config.toml
intermediate_size = 256
norm = "rmsnorm"
positions = "rope"
attn_scale = 0.177
parallel_block = false
lr_mult_qkv = 0.4
beta1 = 0.95
beta2 = 0.95
max_grad_norm = 1.0
schedule = "wsd"
decay_shape = "linear"
max_seq_len = 384
Each number is 500 + 25 x the weight over its row's rms, rounded and kept within 0 to 999. Layers, rows and columns count from 0. Numbers have three digits each. The size before them is the row's rms in percent of the matrix's.

# down: layer 13 MLP down (transposed), 256x64, rms 0.187, rows 125-191, columns 0-63
# gate: layer 13 MLP gate, 256x64, rms 0.157, rows 126-192, columns 0-63
# up: layer 13 MLP up, 256x64, rms 0.154, rows 126-191, columns 0-63
down125 112:498477457505492483475518499516508539515476486472496509546481551516493492501501476478512504502481500513478450489494492512532512481480439551515532523473489478517522539536469541524518485500468548
gate126 109:484453454498516526491517518538482493496512509467561495493515507512487507463539491455501486501521537533510464507480507490501506506492514522464536476475466510492472489546512497496479484486574526
up126 104:502478491509513446464493518503485522461503498486556503531520457493499493480492502514530512489527548562469531521494515494495490444497469522502501499468503535548496513540485492539511523512503523
down126 097:466486505512496512512504516511506515491516467491560545516464521561507506458451505484489473528499545488507480486467516502500466486501460488509528443512475502485482541539521518513507508490526471
gate127 089:527558519479489464478510473447471498529531471531520491501525479479498480497537506511542511484470533535467522510510543500515512504468467505458509453544466488510518487501519506492513514503529498
up127 099:531490457516554546461466491462487500505469502501488468511498489543532485535494497476514503500474495474469501455496565474509489498477488545491521504536507487523535473477489507479521504487462494
down127 104:500481484495525515511524527501516475525462495491466503479448520495514502463455495494454505491473511470519511487477464468547525529510585458503492524500536520480509477519479482513491493492513479
gate128 090:494449466526485507497489471442527495534513457486507465508490500479491511522565513501460484547497477524499519468522503550535515484523502514493490522482525538473543499491497485511477503524472492
up128 093:524484531512516468526482516505505485517525541496553453478541530518530518471513500520518431538506491492489493508545470529507498481508491538478512521467535504464526459516495498515485474485496506
down128 090:453445450466528525495523528478476443524451489505512514480505521475496472523492461482482543504472504487502511490495528509509495526502535463489513498523497499506512574506509489482500527503484490
gate129 086:501484472512512499504508505522495467534499505508542488511490510520507525531474512527520532459499511492483483534444478489509470514489501560474504507439513509491537513464536445505477499460534532
up129 095:500500496507511488499462503493459479551479540511545496505510506500538560526536519515497508504534527477517470545490517529512493528501497523487450491477504538506535517444538477512479485499470500
down129 097:501507496503515484472525455460509451531512467496476525543502519518534487509479477529532527483547509538546511500500445537499477464486524501505503460513483519494505499506485548498482516491453493
gate130 102:494489534517513487476527444451512476520496501509457520552479522499487524457468502537527468535524513461480507486523541501505465485467510494493463479514480543489489523505473526495478471501478493
up130 100:481489542467473523478530497529501512487468478514480495506509494520535478493487478503492519481491525504541520533444517473537552487524469493466518461494477500536476454525498482460503500455511530
down130 097:442458464517486528509491506486530516497515494496441470538489504476508552522552522483461531466510503502457498529519482486505503498511478463521461509469475506493480484487515498509462513469517484
gate131 100:501474482534515540471498509489463488516510462517473492514506450527533486497495519480527441482502509531487489431478514502493474446532491483490487518506492460464513491513510539505451505481516495
up131 104:512533462524519540490499484471445490511492497488492481493507561505515533532474527456461488495479509495510531531500518478502524514518482502478487464520504478495554522473555465522516487490476528
down131 107:505501474496471510533550528532474496492524542492501493476483509506524456505527524480509535494496504489500524550535530509501514513466527474467516471533543518512453493507494519523513486451450474
gate132 088:500544480465467489544497469476476486489495517490502541476512496497524547530512467497536544498504484493482527495499494506475496524498477497522486511515510456472557495533495496465570521505527535
up132 094:508486473509508533531534453541483504503529482492473496492493499483483486494499507460499455529481511475557505471476499484517487500517494510518486532496479504539508474502447437434529487479504490
down132 090:471501519504527494499487454466475497476480456505511515490509525538495486535490437512477449515499512515527490528495539481488514490480566458529469510533477476514519539494504497501499505483474461
gate133 099:474465514510514480492510501508528507456471548505498501470511546494522528555545483526495516500492499519469507491518528452498531522503479502534489516469524471545484480498489530554524486493537528
up133 100:526478508499472546517511446510446522530471483505525491509509510499499506479494531504482483534481516486475503483491493512477488455471517454509473493488481539456522520523459532489530543518479454
down133 097:460477449506514492491512507467470528489503488491506496507513501503506492519516485505534522479493495527505504513501425491514495470458510507497516442456496483456518516461560544529534515497526494
gate134 101:499514493474487503472512497491495521497510511472427551496547488530510506497484520532544494445512516464455469484502499515530484483488543524522494516481497456534493495529468476474480499495507533
up134 094:468506548503528498531515517511507479476510512528538470524440520460452450525486522512491507484491480481499538432540481498476515508445494479520493490474496512509479494510478498487513490515494479
down134 098:481483481513562517495519507483500521472524538517447507518516482520466479508508499529513529509553508522503516468493556481474506468499534489495472456519490523476472530499501450531504492521481471
gate135 096:491474482461494520511453452481464510573452461500533492506475476543512470502469452490521507479495498472514523466507503501516504498516486471496474506475470511500468505480493499485486490486477551
up135 097:529491519523513500526523510466533515501501499503448507525455485549498486495531508444497518509519521541480501507456506554487479499474484519447528490526529464461518469486494476517483487529491496
down135 102:490530455519508490566471468492538499465520519485501502495519517458495531470515498538528517539516483478497506467507527452480501488515485483477492502465502482499559489517478475496538536486504464
gate136 106:502463516481490551486495490507488496474530519469510479468509519475480492483492480534479482539516523482471519529515537516538497530537514497480443472490490512461483500501466519460469537527494446
up136 101:466492537487496529500521550562506528495501479463477476504459519516460527521553516498464508546485502482489502456490499510509521491511529528509503501536508485508458512499483522517449517485516532
down136 103:497511505514529514493518518511464511490544491530503526513458526461508475528496524508545500512487519495495515442554523532496483471501527473532498517497474492471444492561487508505530530487482478
gate137 111:475518521509464503532499503503507541509497459491506478481540474492499516516503535481519516528522493533492520470526453485483530487522496496554466528440471469497474528536500475539476535512528506
up137 100:518482525522494500505500492528444526534494488516509534525494491567513515436529529513518512459522458502513475513524539488495500480477461500505512470461444479497513522501504507510500488517466480
down137 103:477475512539476481483500475505464521478495436509475490534450514512474470518516485483505509530483519506534476496485478563522503508480503489510483507491532506494541450471530510490551504518461515
gate138 114:505440515460541505460498494492470481486524469517486483520496471489520506490462460477524522498486461489540472456512519536564519529506533504509515499463509500483529504474508532482519497510513475
up138 113:495492484526525500469459517509498489514516476509512479508470510503497517503466471518478498499506461460509472478457520444512425507537481459514512536520500492518466516480463490502478506543481459
down138 113:523502494497533480528493474534497477499490531503505508507491449529507554508508535506436505476483506510483481481570506508506459502540488518445519489465487501540481506538485518494486515475513478
gate139 106:475491491487500530521508525477464520493519563505529452502462475525520472491485474501490502472492456493489507528470560516497499527492528551482516488476463506519494516457521518537534514518516512
up139 093:522474478474539484496492498500450511504508488537513489488470478529514488495479496533509512456516521509490485519494469464497466484511538560560456510492477553520485484512506473519518551504478510
down139 095:536511483487594506505494463457452513509491560432493514533504545509501511503520516478493482472509492526494501509516465514488506502506448526528492510499516496497504489520484516494510508523501496
gate140 102:504503520493503512528521519557454469440479489505528501511498521500473519460508435447537506483525528467509489484512478465490541507504498482511490508501483531460509521512499528490511494457528497
up140 098:507503460490468520509501481524514492478496520524477510462477513481489548484482489474504491473502502554541504494544502500497496489539510465437469466468557493483515487441500478499501514490535512
down140 095:525459515468517514472494520516528518483497491479484490486512504513472477488568483449493485495454519491472441520505547545507523504542500474505505490508475513493499451509480520466533476486492478
gate141 097:511482499501511516507499538534565501497478505502530488516533481484496466535564489511495516512504551519452479539498491501521557510529553530504516525525514501517488487450515482502501502520507492
up141 097:524493518508519429439483507504485491524505510466481476514543508518523495495488498543510471511521498476562507497493502532476539486489515550524517502493502513452500481493482465469529479505485463
down141 095:495499496491551503468477530466494501475502506479494535480524536475492482514479519460501513506458510518489478539462461501501522509499526475460481508531478510500549509523522535524444532469483540
gate142 104:482463500476495538497478469428473510501513462486448531525501485516479461511502473509508505511499515475490487512484491521554519558498537499492500530547498509495508524482538522486498516464501530
up142 111:469467456469497478527503507495462491515542521493501485515507511530468515490553479462503489492427526498496515466457512544492535508516528503527491484489512474490526496483444513518511532512490491
down142 110:478509528490525482539485526472521523463533470547541449490501510473495492483500566483513518511490506495518497500499514480490513467495483465460499439486506501492445500481473451501494496522484486
gate143 094:511508499492545550486457472440505479480486508453545517523498509494489504504494452533513516464474475467505512469508483504507484516472508491495530477529518503484534483481507479549520515447519518
up143 106:520477441466476490523467470498521517498528523499500482478516502484460530497503496511500483528507480487461475476493493520520486474435492530539510506532510573498519522477534466499494505463482500
down143 107:479497560507511467490511501482487526536477510518471532496503533504507498529490491508539566492473534541494512489522522499500540486475584512525477504502488498500501512488534479527517508491484456
gate144 102:502536499467490501496489514517454561500503525512489494490474503476517505510501480493545481493520504509502507519534498533493488489512513528558489530548545473561455535489523456531495470491503493
up144 101:540503505528494487506497506537483467538506483518474529518507532450540533492479465478510449495476530527556493512496507481501504517503496540517523511444486509457490512489506488474519510455474469
down144 095:452514499486503497508478553490532495469476483465527495501484523515488467484535521558482488483485495499458485477497531449520482489509478491486502427476548512502523485504502514512502538532478516
gate145 095:490514447514492483477472528486538481534465512508527515507510497467507471503497513503517485465535503456458547516520522504505509487491528499557480465487450514489493477518503458483488559507518515
up145 096:542503480482511524539505478515514508540486453522493498516465504474475494509502477487485491516448469537488489494453476495506508451490469545520513519525509487498547506490539493469556508535479519
down145 101:456500478489527494473458468482465501512500512457509493532478534511485493480504524552529531488484507538556464462537551486502505523515510477503493511496500477513498506506508509483464468455535522
gate146 108:472457496485479460517480430483506505498513488489492454503484501494474554538495485503509481513508486478498453511543528510519517465478521531503491493471492529438491482471507489450491470502499500
up146 108:508524496499514498498499492483479482549524442445507477521462463495491493498486494453486526487506470456490509452508496476505519485493512485524484481508454488524502426492495493533521497489506448
down146 105:490533461515471511534484561503511464482505486518534446479511485480517490490496468502491533494520528520526520491529515524520484499492511483514507426490497466532481539486513481513480536488451489
gate147 107:492488514511565521463483498532473544500506491491500503505544539516484526457504483475539541507472542473460523490494513449511468487523482533520479525514498493513470484471509467518483526509506477
up147 110:524507515467513511462487563469513488459481549471480489478531522494514513471443486492481545497483491464510532461501515494498463488549518515531505514508520468530517491521517490500476536507507487
down147 116:521430479520533528515502501484469532546501444458523501477526486500492519502485478497534477494525511495488553490520465464518466491521506502509480502505467499543495487516555483488505485528516510
gate148 100:487530495548511483475444486463507497512450482465476511494521490496476477516535458521505476489498482510496483463437510512498549486470527496476515462518496475522486520501529485488484477475539470
up148 103:464472522507525496515498481476544488510442521494490471490488509468490511503480518525485531549526447469480509508496499480532532526481473497494486471534451513524486496475475537488496494497561469
down148 101:536584460503506458508525523514489483500555495510493481477444504506504470534533477508515487459495468523481484505530510536487486511515527484493488482476495522505518481547520486491509489460503496
gate149 104:506485537528534497515522480498507511483534471522481461499448535509471513495554548495529528478510516516518541511493475531483502542526519489496509536496483459497484507482519550504455514498502463
up149 109:490441461481512481501473480556488510522506469492504492563441492507486533497470515493509526505476524543459515451512519472509494516521518480496506485513497518508521451514497535515503489506501538
down149 110:508480524501560523485520478514512480520522495540503468513445514478468505503525492510525509461494499483551506500510467445520466524553488500522527503472494466524506505483535532502469474497525523
gate150 101:499527525459475470481521480505506523522511433494521485493462505512452507527510467513504514510475540457450511508497481504548471512499497511550502461498497484509513506544474476485488533494539509
up150 102:511481503506492478475431498507512490514470495506489517503483538465548505511497500474493496460491504497514472496463530426497506489514484492549490511480511444504536543495483524493476524522455479
down150 102:472515456488488459525471499473526507514478415524477487462506469511527502487519460490530511451486489551505519489497458496537525490479501504512506521484518526522520509483521476517515473482493523
gate151 097:540532496465480469461477502473522494504505515497481477506524481501494491485504477525539529505478492514502522458433476520529454482538538524465491480515548499523526481506484481457518492503524471
up151 109:522482495488483479467460536522544448469519461485476525507500518526462501495483474539498508512497506542464491482505487526519452489474530541518481500553512534505515514522485472491490488546499486
down151 096:554526480532485527520495519503501517504515529530538501509496530509510501539486528474432474487487503442492519520542538505488529508487513508494524482507445499493492520468511494507509506522450544
gate152 109:519412524518483495503509497506494511499509496467502467495476488531447519473511470515504485468499478561478538474496506514541497492475508529479503501507492501526499547522527558534494495514518504
up152 098:471499495510485511527497476447547532509474537479505506526492519522545501503490545502496487501483521469468529504556534525477543537516531481481457486468473465500501496481494491502496527526474530
down152 103:470527496517497491499519511500509508479485468484512512486494531544492495496520507501497530489530484512547509463515566539502474491548510511510499488478459431534516518435496487499511533499464510
gate153 091:513490513505516492489564447547520503455494477472514480499519504500487502504511512542499478543478513491500511523505533491513470555498522510548517492506487509541524498534515494517448467467509542
up153 091:573515532473513520500478520523504474493503500485466526502478497532523472446495485477496470487497480469532506479500477501505487524516540512493484489492485525548471497511473477498476447436521485
down153 092:499518501529507530504516460540551464497478457509524556483500494521516493531479523461510472482494518530546518462499512479503510479469498508491504490452491523542502519520460495525531520475537507
gate154 110:483465527493540501509507507496489496491506467497485494536512492551463534543540465516495515506528452477504479518547495530503515529484527532502493487434492521479466507473511502506475497478474451
up154 102:484507490515524482493491512519519470481553510482504503510467473503446559539549491497515492528467488476513549492494493497490494468520526472500517459445516513479532467479497470546490502484496486
down154 104:490453499486472477527486506529501446482461527475516524526499515511484523508490505495554530489515507521478511500460430496503551536507493507472468522437472490497497527470518510503499513482487496
gate155 097:500513509533550516474521501468506524461459504443495496478463496526515495533502523525492525502536539474500513497503465506512463460513542547495475492517474494480494481483495463506446485528519487
up155 095:468536431477474515515498489486498454504503522484502506489498461516486536485461522490513479523479518484520527512508484447533563474531540493517503470540537515506505491539505477505506486493522500
down155 093:494488509486497502507490526505475513508528549505481470501512468457509521496463499479534510524457503489472486519475520506487552500484418439505491480486480538504544459467512482504511485510511499
gate156 107:515492476463517497529492505519511532472493508518511502512503524487516498482503508489459509492463490472499451490516544523532458452525565550521488474509500525480466487508507490467471531552476507
up156 104:467499535503477489513483541461493481474503487547497499493494534477517535501533501573469527527533474502518474484465528506499521541509470505503537505521518510502484475562521470527504482516491502
down156 091:474474455483511504527521493539452503500517507485483498478484486501504488491476494468539499471465521520502502523543438480505475437515545491518491459487487509516468497478462502507505540466514473
gate157 106:441511462478497502573484492487498477494509538490488505507496529513541508499530514527535491529489477508474501477534510514540506499463506523552534493476492509491494497516457512477453529517514463
up157 091:475497527494514525501520499511501486527560530500479502444471565466465508483565496502548516535476504500499475462506496492520511523488512498534523480484497528532538526497489509491467491520491514
down157 095:500485499553471496545493510516488506496480519472523485488493515512538492469505505514527540501481567512489497464454536503504476530468423486539482514464487531524517491482501483488510504493520482
gate158 095:530461504498550518488495513520501480490485485481524499485480528496490482499512531561504566491492488536493482511512486483556537502500516507485549481494477472481489478516507475527455525557525507
up158 098:523529493472509501516525510502525479487468505484502459535466503491521496527517499499494471491482488503451502522475507537550529489545495494466462512530537500485514449506511539440484453496484522
down158 095:464511513497547521504489498471490471468514484506516466495489510526522468508521471530483513491509548515515476528541471511505539496485430478522518465521473474436537493500506503483507515488486536
gate159 119:530479490476515473516484545495514476471496445478501506484485474459547536517510452485525497538473509547499504489524515531522546540456483499510485542496508527507505499499510518525503478473528518
up159 097:527529497517492532503512451531479483510490494510509486491465465473477498491531539513466497524466524476521482484474437464525472501484545509537489469528532520473507498529499465518481467479475477
down159 097:434477505521505499511508538459513490509494458464512510487484500462517513484502519510580495470512535505486543533527511482469518511471486481440515536483467494505503515468508498512497505503521480
gate160 087:471492461549551507510485451467485494506511516538486525512508520561523519524509504532505541511462455538480492471473499502532496516498508482502512495478484536508532461521492512502506500516553497
up160 090:513487505458444507509513520495502499499480445468495472547475549444521524481485491473462540501518489523502513501501496454535510505490494574516495473496502495473489534527507494496492491491497521
down160 096:512505458517513518509487517513461531485517497537501473526470492489490524526516511479482525523521425485492503509513501496558480522513518499498547483491464490482564482496505523535461477530531510
gate161 106:482509497518495509508524534473506527516485548480510519462489478518472501523533491499561529518493519553525509516492520513517488504464498581501461507495516510481504473513498521437477503494531511
up161 115:499497477538477479510456517470525519486511549484502518499494494515504461523510451500482518514473478484551511487470489488515446507475528548522505507433515499480506506503522506480452533520511470
down161 113:515513475476493447507481511492499484486454543524500494515494509502485505511498501474571519482497499465530473494557531484528482507509509497530517512479482458471481478472545501470492505449543487
gate162 106:525522511518487504486520516525466556442507463483511518495486456520463550499491490479514521483555507483494514486504489509521494509503497463536511561483494459490530487523550485501509522516488480
up162 103:533551474474474494505522458519494508483501485506504486511526519477479537536507467506494503498478474476467475445560500497507479487493525521468514499471510488505513450433524473483484501505464514
down162 098:483464497509482485497450444529513537494463519536457485481488470526512508521523505509564503462526538531543480495496499518516482506469510499517507508483471493513466490486489470533465471527518506
gate163 096:520588523506503481506478531504473494495490477542498467490493536505487487503540518515518480440510483463478526477482471506542507489504453472502528539509493504514489514542525484533508493509518494
up163 099:494490532485510518482512508493496496461500543471482515530530515486550519503519458505511510467482523522563494504505501481487511491529520499497495499531476422491485506463532499540493471547459497
down163 102:507472452495471527581517490495500539513536513487507515521525462487512527524503492526482484506508506491503455548481538509489496509518525478491471493458500508485523478466557535497504482511512472
gate164 104:454477501468525537534480515524495510494455471526525529472529524530523522513504505504549483486454464509485532465548474507495524487462498482546513533496483535502468501503528516514480503523509501
up164 099:514509475477552516512465520486514537484489493533482486501506519495524498504531536467504501550463505495504520511533505534495515499515489506529541524515482492478538476494515527491516582526450468
down164 100:486499507518520497495477465516560497479494492484515526470477521552493503487545498577509476495493498520493514492519448452495491507516508519485516535534482514522498548525480517451518496518476510
gate165 085:461479513454487545545502503517530552481502505494491498498525502495493518496503501505513521508494487540503458533517481502482502524462478468491496495485420448489518555506537503528512510475493491
up165 091:502495490522497467491501462479514498506486507502535511544550482509469475457500524495489482474499461495497495523459477552490493524469477555456500541530485490526456498502482463516501496500550520
down165 094:517539540520527501485515518513479436504497481523495479487490525532519478524501525527500471506477508473513538520512551488516507428533481486509503528529507490484507461465526466507494517484459477
gate166 108:506471459541513518495478517489459509484491471524450506537464526509508497474482529462516499502490443492499522455445509446481475512502503507436505487495502502516522504503504524521484479528515486
up166 098:457477503505503490503507495478479525535483521504489465442467489467457506505493488511464501523539517450482475535511506537498459531493508514509492497531468465469506501516535487512550470496533535
down166 095:505520439496528503535522496504475526479511498508503491461521497503479510520503523534517466494482485509542485465487521539449499497500462478472450501563548494530513499484506484517537482495465484
gate167 102:509488512491500525492502494465529467503540520510476451490448497484517494475530493526529537481467494468500486475500511447497473525504511515486479512545541511536508547490443510527505482517541490
up167 089:485450504514478504514564471514502473487517491513503540504517509519459503485538466486512506536462502467459481476480549522470492500486469513491502485499510512548491505484463530528491535495555508
down167 093:520512490523504515483471492504522525518487505467513486475476520513508484505537432518500468542465540523502492520471505531466524488500501464522525476514472528511503471525555546469457480514501471
gate168 101:514497491542528450502476487503527531502512497528535503513522459478476508542506494482522492554526501500543510481539514506476543478476513481487510502447493523491510461519506480489510543441514484
up168 087:455516489526452510512487485492462470527523504466534494483453481502527538492535517540501520491536499533465480510492493483502453499537507507517469460480477440525520506483505503502531523475485501
down168 093:557510481493535487504499492495540490465545507497514505507501486457446496500508477479481468474537503537513506514485560526533506469495506451490527531481504533496502461541517481493486520515487471
gate169 106:493469502490504486479518542503522506541481495489542508496510564527517532538530499498519468496499490481516542457504532501517492511489480471465488493499519487448490507539466477453466512551496519
up169 101:477491552456458513521520490502511492496482494506448500486454476521495513513482516496485490522501494483485513495476525481479483490466499525517502504506434540523445487518470548535507464505547492
down169 100:493494506494539498502506483511463530506468514491507509478508550491491470531475554515487508468511455495443512522500527530492477515488542522511543535549470525525530541486499524486487490535498478
gate170 090:525471525516519453490488486541504463474514538510550483465490505512471552454501479512482486486438483531515509507492530514513492517515520497506493498473497526523510490518492535481432528519506507
up170 099:562459493538472499513488490526496517481501492475471477480506478535506504568527527545494492517545494489481499521512501490496531488542510552475525483518506512524491481530487560505508496480479494
down170 093:472518507505492508477523489548517519494471554482454540539467534527530460520475525524480468503527514540490528534498512456483500517483473532478476500481498545492475474497483482514512483513485512
gate171 094:497483477511529474518507483499511534518460490465517471520525497470522497471467491514541513524482477478561451485473482490543535503469513476557501538471489529496493529523526498490533486482495517
up171 095:506457524521519482470488528502459488555464479495483523438495486499520465505495462513525494526491500516475525476483507509497550527502489528490512494490487552475492529460497515482451509481455496
down171 098:458516482523491488517540486484488511539492485481482473503450499502466502487497527515502525543514455506487509480495522467482452457534526470509523488531444468511453467514489526522488533506498496
gate172 106:489488509491529538527509494499480500492474469473486492521518473485467496478477487504502555514438535527468516455502488489502492467467526475507473510479530475490491479465519486539446555516500487
up172 100:524482515549531511518508534518511468523505480533502532504474484478500505483499488545507492475461476489482555544500494464460478539489509489463554516471467523486514474528505496466514516464501489
down172 103:525475505498463485495482494513488517551504513513517488486456496460499495541508528480541498509459505469527542510513511511510481528423536528542528528492484516517550482482504512470496492511528496
gate173 089:511556512506488490518533467460490519479518479485536528494456527540519525533537530482494510463507506453501493522497534464524494517564521480511514478534506467540504503519485508472493489483499497
up173 088:511501459520511506478528512502532524529507521485535513509472487493485510494506499469512536494518508526547550499485536529447510526562498490474516472521472532500449509509472470492497498464467535
down173 097:470494515527465458533522506539549500489513541481510512502512506540487503500450515486485540513508478531511494541503462510507538533448501482462517536483501501477516459479496512484502487508552508
gate174 100:460482519531491505520477440505567523535452485486497487490457518524515514513512487512485526504480469516503511502464474513543512471460484541494511491536522532491498491505480538488475489507486542
up174 097:484467485482477520487470476545492526548478529485493490513530505507501488462515498537521510482534524497496453521519506513473481498449487517461499514477456531464498467526501533442470515482479504
down174 099:484463505474470507501496492498480519508471452468519493468487511513496520531470471564499490512520524517498486463510463520542477456525471494510483539491529477508457497486479500531534499449463507
gate175 106:494494491484512498490508481514542480488497504496433465533490516493531495506514482544516526485523511496460494456461511488522493508531505534451477517565486518503484486450489503559519524506515509
up175 101:520496545545486470490491482499463528511468486514526538490497501457472522531488513501518490520491533568520479509500460485482504459458499498537516524464488541490495492547513504479495503531478477
down175 094:490503511509480500468551532460490509534504519517495471517510493577490522477500521504487481484503481509541483504491528516491474505495490524498501474536534518514493514507496456548472494443563518
gate176 092:476492497480526487499485510541528526455470488538491523459517504462554495516503487461532510488488512522496490521457493480490561538505539503502520498527465514509460506479500510468546490523530510
up176 094:481521493472542544506454485465499437490504515512503463465485502480521526521515483513486512452481523531526494500513487474495515516517531502502543520490513480517476499478500462487428509515485540
down176 091:509505491496477496523458540462534484524455477473554491491544507513515457515528506484536521490502459528488507554516495522515487497493481494500509506490507500529481454518448532537510484471514527
gate177 089:497507492452470513523547473496485525462480472517456480481540475458454507499495475496502524502473532498495493502496491548506451503509504474488486533504503538545498529510527547518505456478505491
up177 091:469494521504455536507473531470510498464544491504506553477502491472507513477509496482482432481536511488475483468496467500527485525554494555467508493495534507479491469462483501497503517512501488
down177 091:534492488484534523552477521509532531518466498470489505494521500539488495485460508507484475490514488521480511501534547480422464511482536484501507482496453515535535481493516493468478491528483512
gate178 107:522466469506535495521451503469524517482464524521519502484467536505470551531480486513495497523515507476529513493471544532484490458486520530483521499473519544490484444496525476482506518464507491
up178 084:495503517560486495476480464523494497485510519514514528502521492494476488485550499503470487511530474475527509498462480501477506517495482489470495543457481564501483481530533438499495474460538481
down178 096:514510513502485526523536468460511480484525481459476496517510450506492489464512492512507499530504484521495493518513455486495465524513485486546493461530480442519501559524482548511513462531479495
gate179 105:512478459466516513501425491509487552500446505463503490542540478527478496517497498525505513523501499481480490479500542501523498492480499492505520504504504541465512483527561466470530488473505509
up179 097:487524553504518490473513500527510486468473518499495557497456495487452465467546508457519462514478491471479485524490503485513486549521515482505525521532490495477488513480440520510517484490510529
down179 099:500545470496516511505484496487520491476477490504445484533499535501540492528497483483450502550439518510539505495466545524513505468487500482491486534501479494503538496477515463472488542510469481
gate180 099:526504461527530489542490487546514443538467496498483481492483484484535492518515488505514533520518485500457491470481504459535548508481494480482544514482499513498464460517508490498498529528539465
up180 101:467554463522497505500489506471527518498485515529519457531504475529527469498452542516502485481487499558487490539487520447488518495468534505486477468487505486504511526445508494483532509485487515
down180 099:530511449486477474533486489517529491478472511501521472506552469535487532484499476470476473507506457528514508493518501476550520510430547529521495527490513526506537477502479498502518501486486476
gate181 093:527533529485467495501472485456524523512517503527485475487482528487461503552530496507513531469484486513456542519519512527496510489504503484551544488505461557511512479503508539517520468513522525
up181 099:490453519489538535469482511516450464514479531507491522484499471490496502528487499548465511496521491483516500493512462477514487495486525530525519570466512545493517537500510526477451527514489497
down181 097:491473457489461532496470500499470511505493501492518528489516469485549470481474485489486490533544483484503462460509437503477505546486446542491514535531507480501512484489511491480469522481492475
gate182 111:499565466480509515510497505509526499489472518499477474499524516540517458555498483507506479513517494488453488483523519472491463517489524509515533554475509485531448548482503485501466461508502520
up182 109:456535526458482488475463513468479518483468526479472455488509492519502486521492523476509478513498510519466525494515515490540476501485465538507508517451509485492489552498446494475475476480474544
down182 094:508500481487519510505512478496512521526470568547520564534501520482497457518468478502514488516471463484524506491481503462470513480498502483509481500545479479498451500534444518491482511518526500
gate183 104:483516507491528514508511524497534491459521514482511540540493485531476490498485503488511517484536488477501505497444543510510510526469516560502516481496496497539447500476481537513473492450533447
up183 104:486459528523496514508485532501506468494472499519479498470471498551500521478521512470476466518497512493474483484510482426485516501505547480474503522505564568488496509521489532499528485514515490
down183 103:460499522468489496480523468461507483446499540500479510556487503530485476517471509483545476477529519476500486489459503516509490516451507504469501539496515482516454541479461499499503530480517482
gate184 104:458502490513522504522459519523467481511513500471451496483513484528505499519498500562555461493492532547531481495476513460512483523528480492508498562525538512492524461511497492535488503499491500
up184 108:495472539496465481507467482540498523531489469493483492499466508438481516495508487524479513479520477507476458520452481488541506459515510499495463502486536554472536538502517517509484504523479532
down184 114:488514509511486537488542518542507476468507524513503523493507520486506535564471493472539551503525505502538440548498478448478484473499524492474477513530515511524505486522498527494475511491491499
gate185 099:469505506494517552519505485500527445485513443492503491533453494503506507468498478518518481470521556515456470514505495467507510538495498484493456492480498467537530519516519485488496520485548468
up185 093:528494521456494470500451511482514513449517513501493512449475521509527480516539510464508491518478467500483481468487502507521483489477530517534547481527514523513549481472482518537539502493547506
down185 096:517498493481530544470488490543489464499485504530506495470487444520504488465557471480491493482521514502488470479481502467529476562534498483502482480459532504500506521519512531537454501489483516
gate186 098:498492516522484489496489481490492497525511451487512487557489478481483505510444495474506518516532506459489476484502497504547533478440504471499462514510495511520489527460487490475513478443494563
up186 092:545508563461492487514501463495505512508495514531476507512513497545507488521479503509554565512532535490475528530524477492501493526505492502513482475502519518554497498467542547513490468502504502
down186 098:518504525505539490495477481509503495525456482483475441518508489502515513459507482465469516468461463465519514531481527484532521465501509544476536464521504439477532519515518499488513497505519480
gate187 098:509504503485524507492515492506468511471524502553456525487474506450506554551496517476502523501536539461521542485448491491519530482510498513490461497475503502491492502456492505492451541514494497
up187 097:505501511460453481479509514458499478576488491532541433490495494528474484491510537490488487471510496492522516478499498514485512502476551459538491490536514502523525520526495488488503522532497473
down187 097:473474507529489516491465479516516514525487518473491521523508513497501478492500499477544499530473555483435487490487496487496567504455512555509477505523488491468462488489538473503489492481490547
gate188 106:477523510492501461492456487524510538493462502437465505483438551528496508503517510497545519494513536499474486532479521536519559503495520530518501482499507502499477463494487485499520486505523528
up188 093:491510521484541502501501504484526539474496519505477454521500477501505567506533545517495494498485463495513517463499457512500500487503510477539479465509455487536501466483507519465469504510523432
down188 097:523504474442489530521522547477503465463515481529501482518488508525470502477510455474462503472497498477509462520514476526467520515506520475485454540491517524465494512540470474477482493459505500
gate189 111:482488492511490513497512525475500489503543495446469471461521525515535523496473520477545557480532513495499506487509533480487476479507514526499493508496542460551487479490541534463500498450522506
up189 115:534544433508494467456501480503466490565463510449481528520536457497522518522472509525492500512527486485511510513534536481508503527530530488500529502463523517474489507490495490520493500514500492
down189 107:531491506512513532484488468493448473527551504501496503514499460499528493561493513519488464488487496511476505522460492499538505478492500531544520512458545540498523510480477508475528492556501523
gate190 092:511511551497487494489516500467443515532495511508546490509530508506490524502511496470529483513491474495498502497453473481500504544521470571511479542523483510495499533523516530550516469528505463
up190 090:526508536499516458542490517505461487492498502498535446468478517511476470520448494485491508484506498510465498474504454469486534483464508499509484547465512498459514502527500460459483511498518455
down190 096:527522508525551529500440512486514505482518499467529521501478519530532488525499487503527495485512517472558511474476466516489488506541507531515522450470491479494474510520519545492486529448492492
gate191 104:474515502488556493497485485475477515519444510505511466520516476446503501489518478472512506506461542465508488464502486483554504492468516539489478524499493477500502446485536445485489527516489496
up191 096:510513512511495520503497531499474480490519468461513495516487452496485480469523475486522495428543523532453526485521499468464515514492511479488492450503522477536499464519490495454500456510519528
down191 106:536507497514526503504470493528482489477520507476493509536532492504495468455483477488505542461494451499504486483503581515534532521497483477472482489456526450470482506504494526483515482511539501
gate192 106:479481501504518482458501500462500423475502504523532490497496525468491486575502451467480484497491479541528520492495503511546495512489510490502481508514499541537530485512461509511501477467528493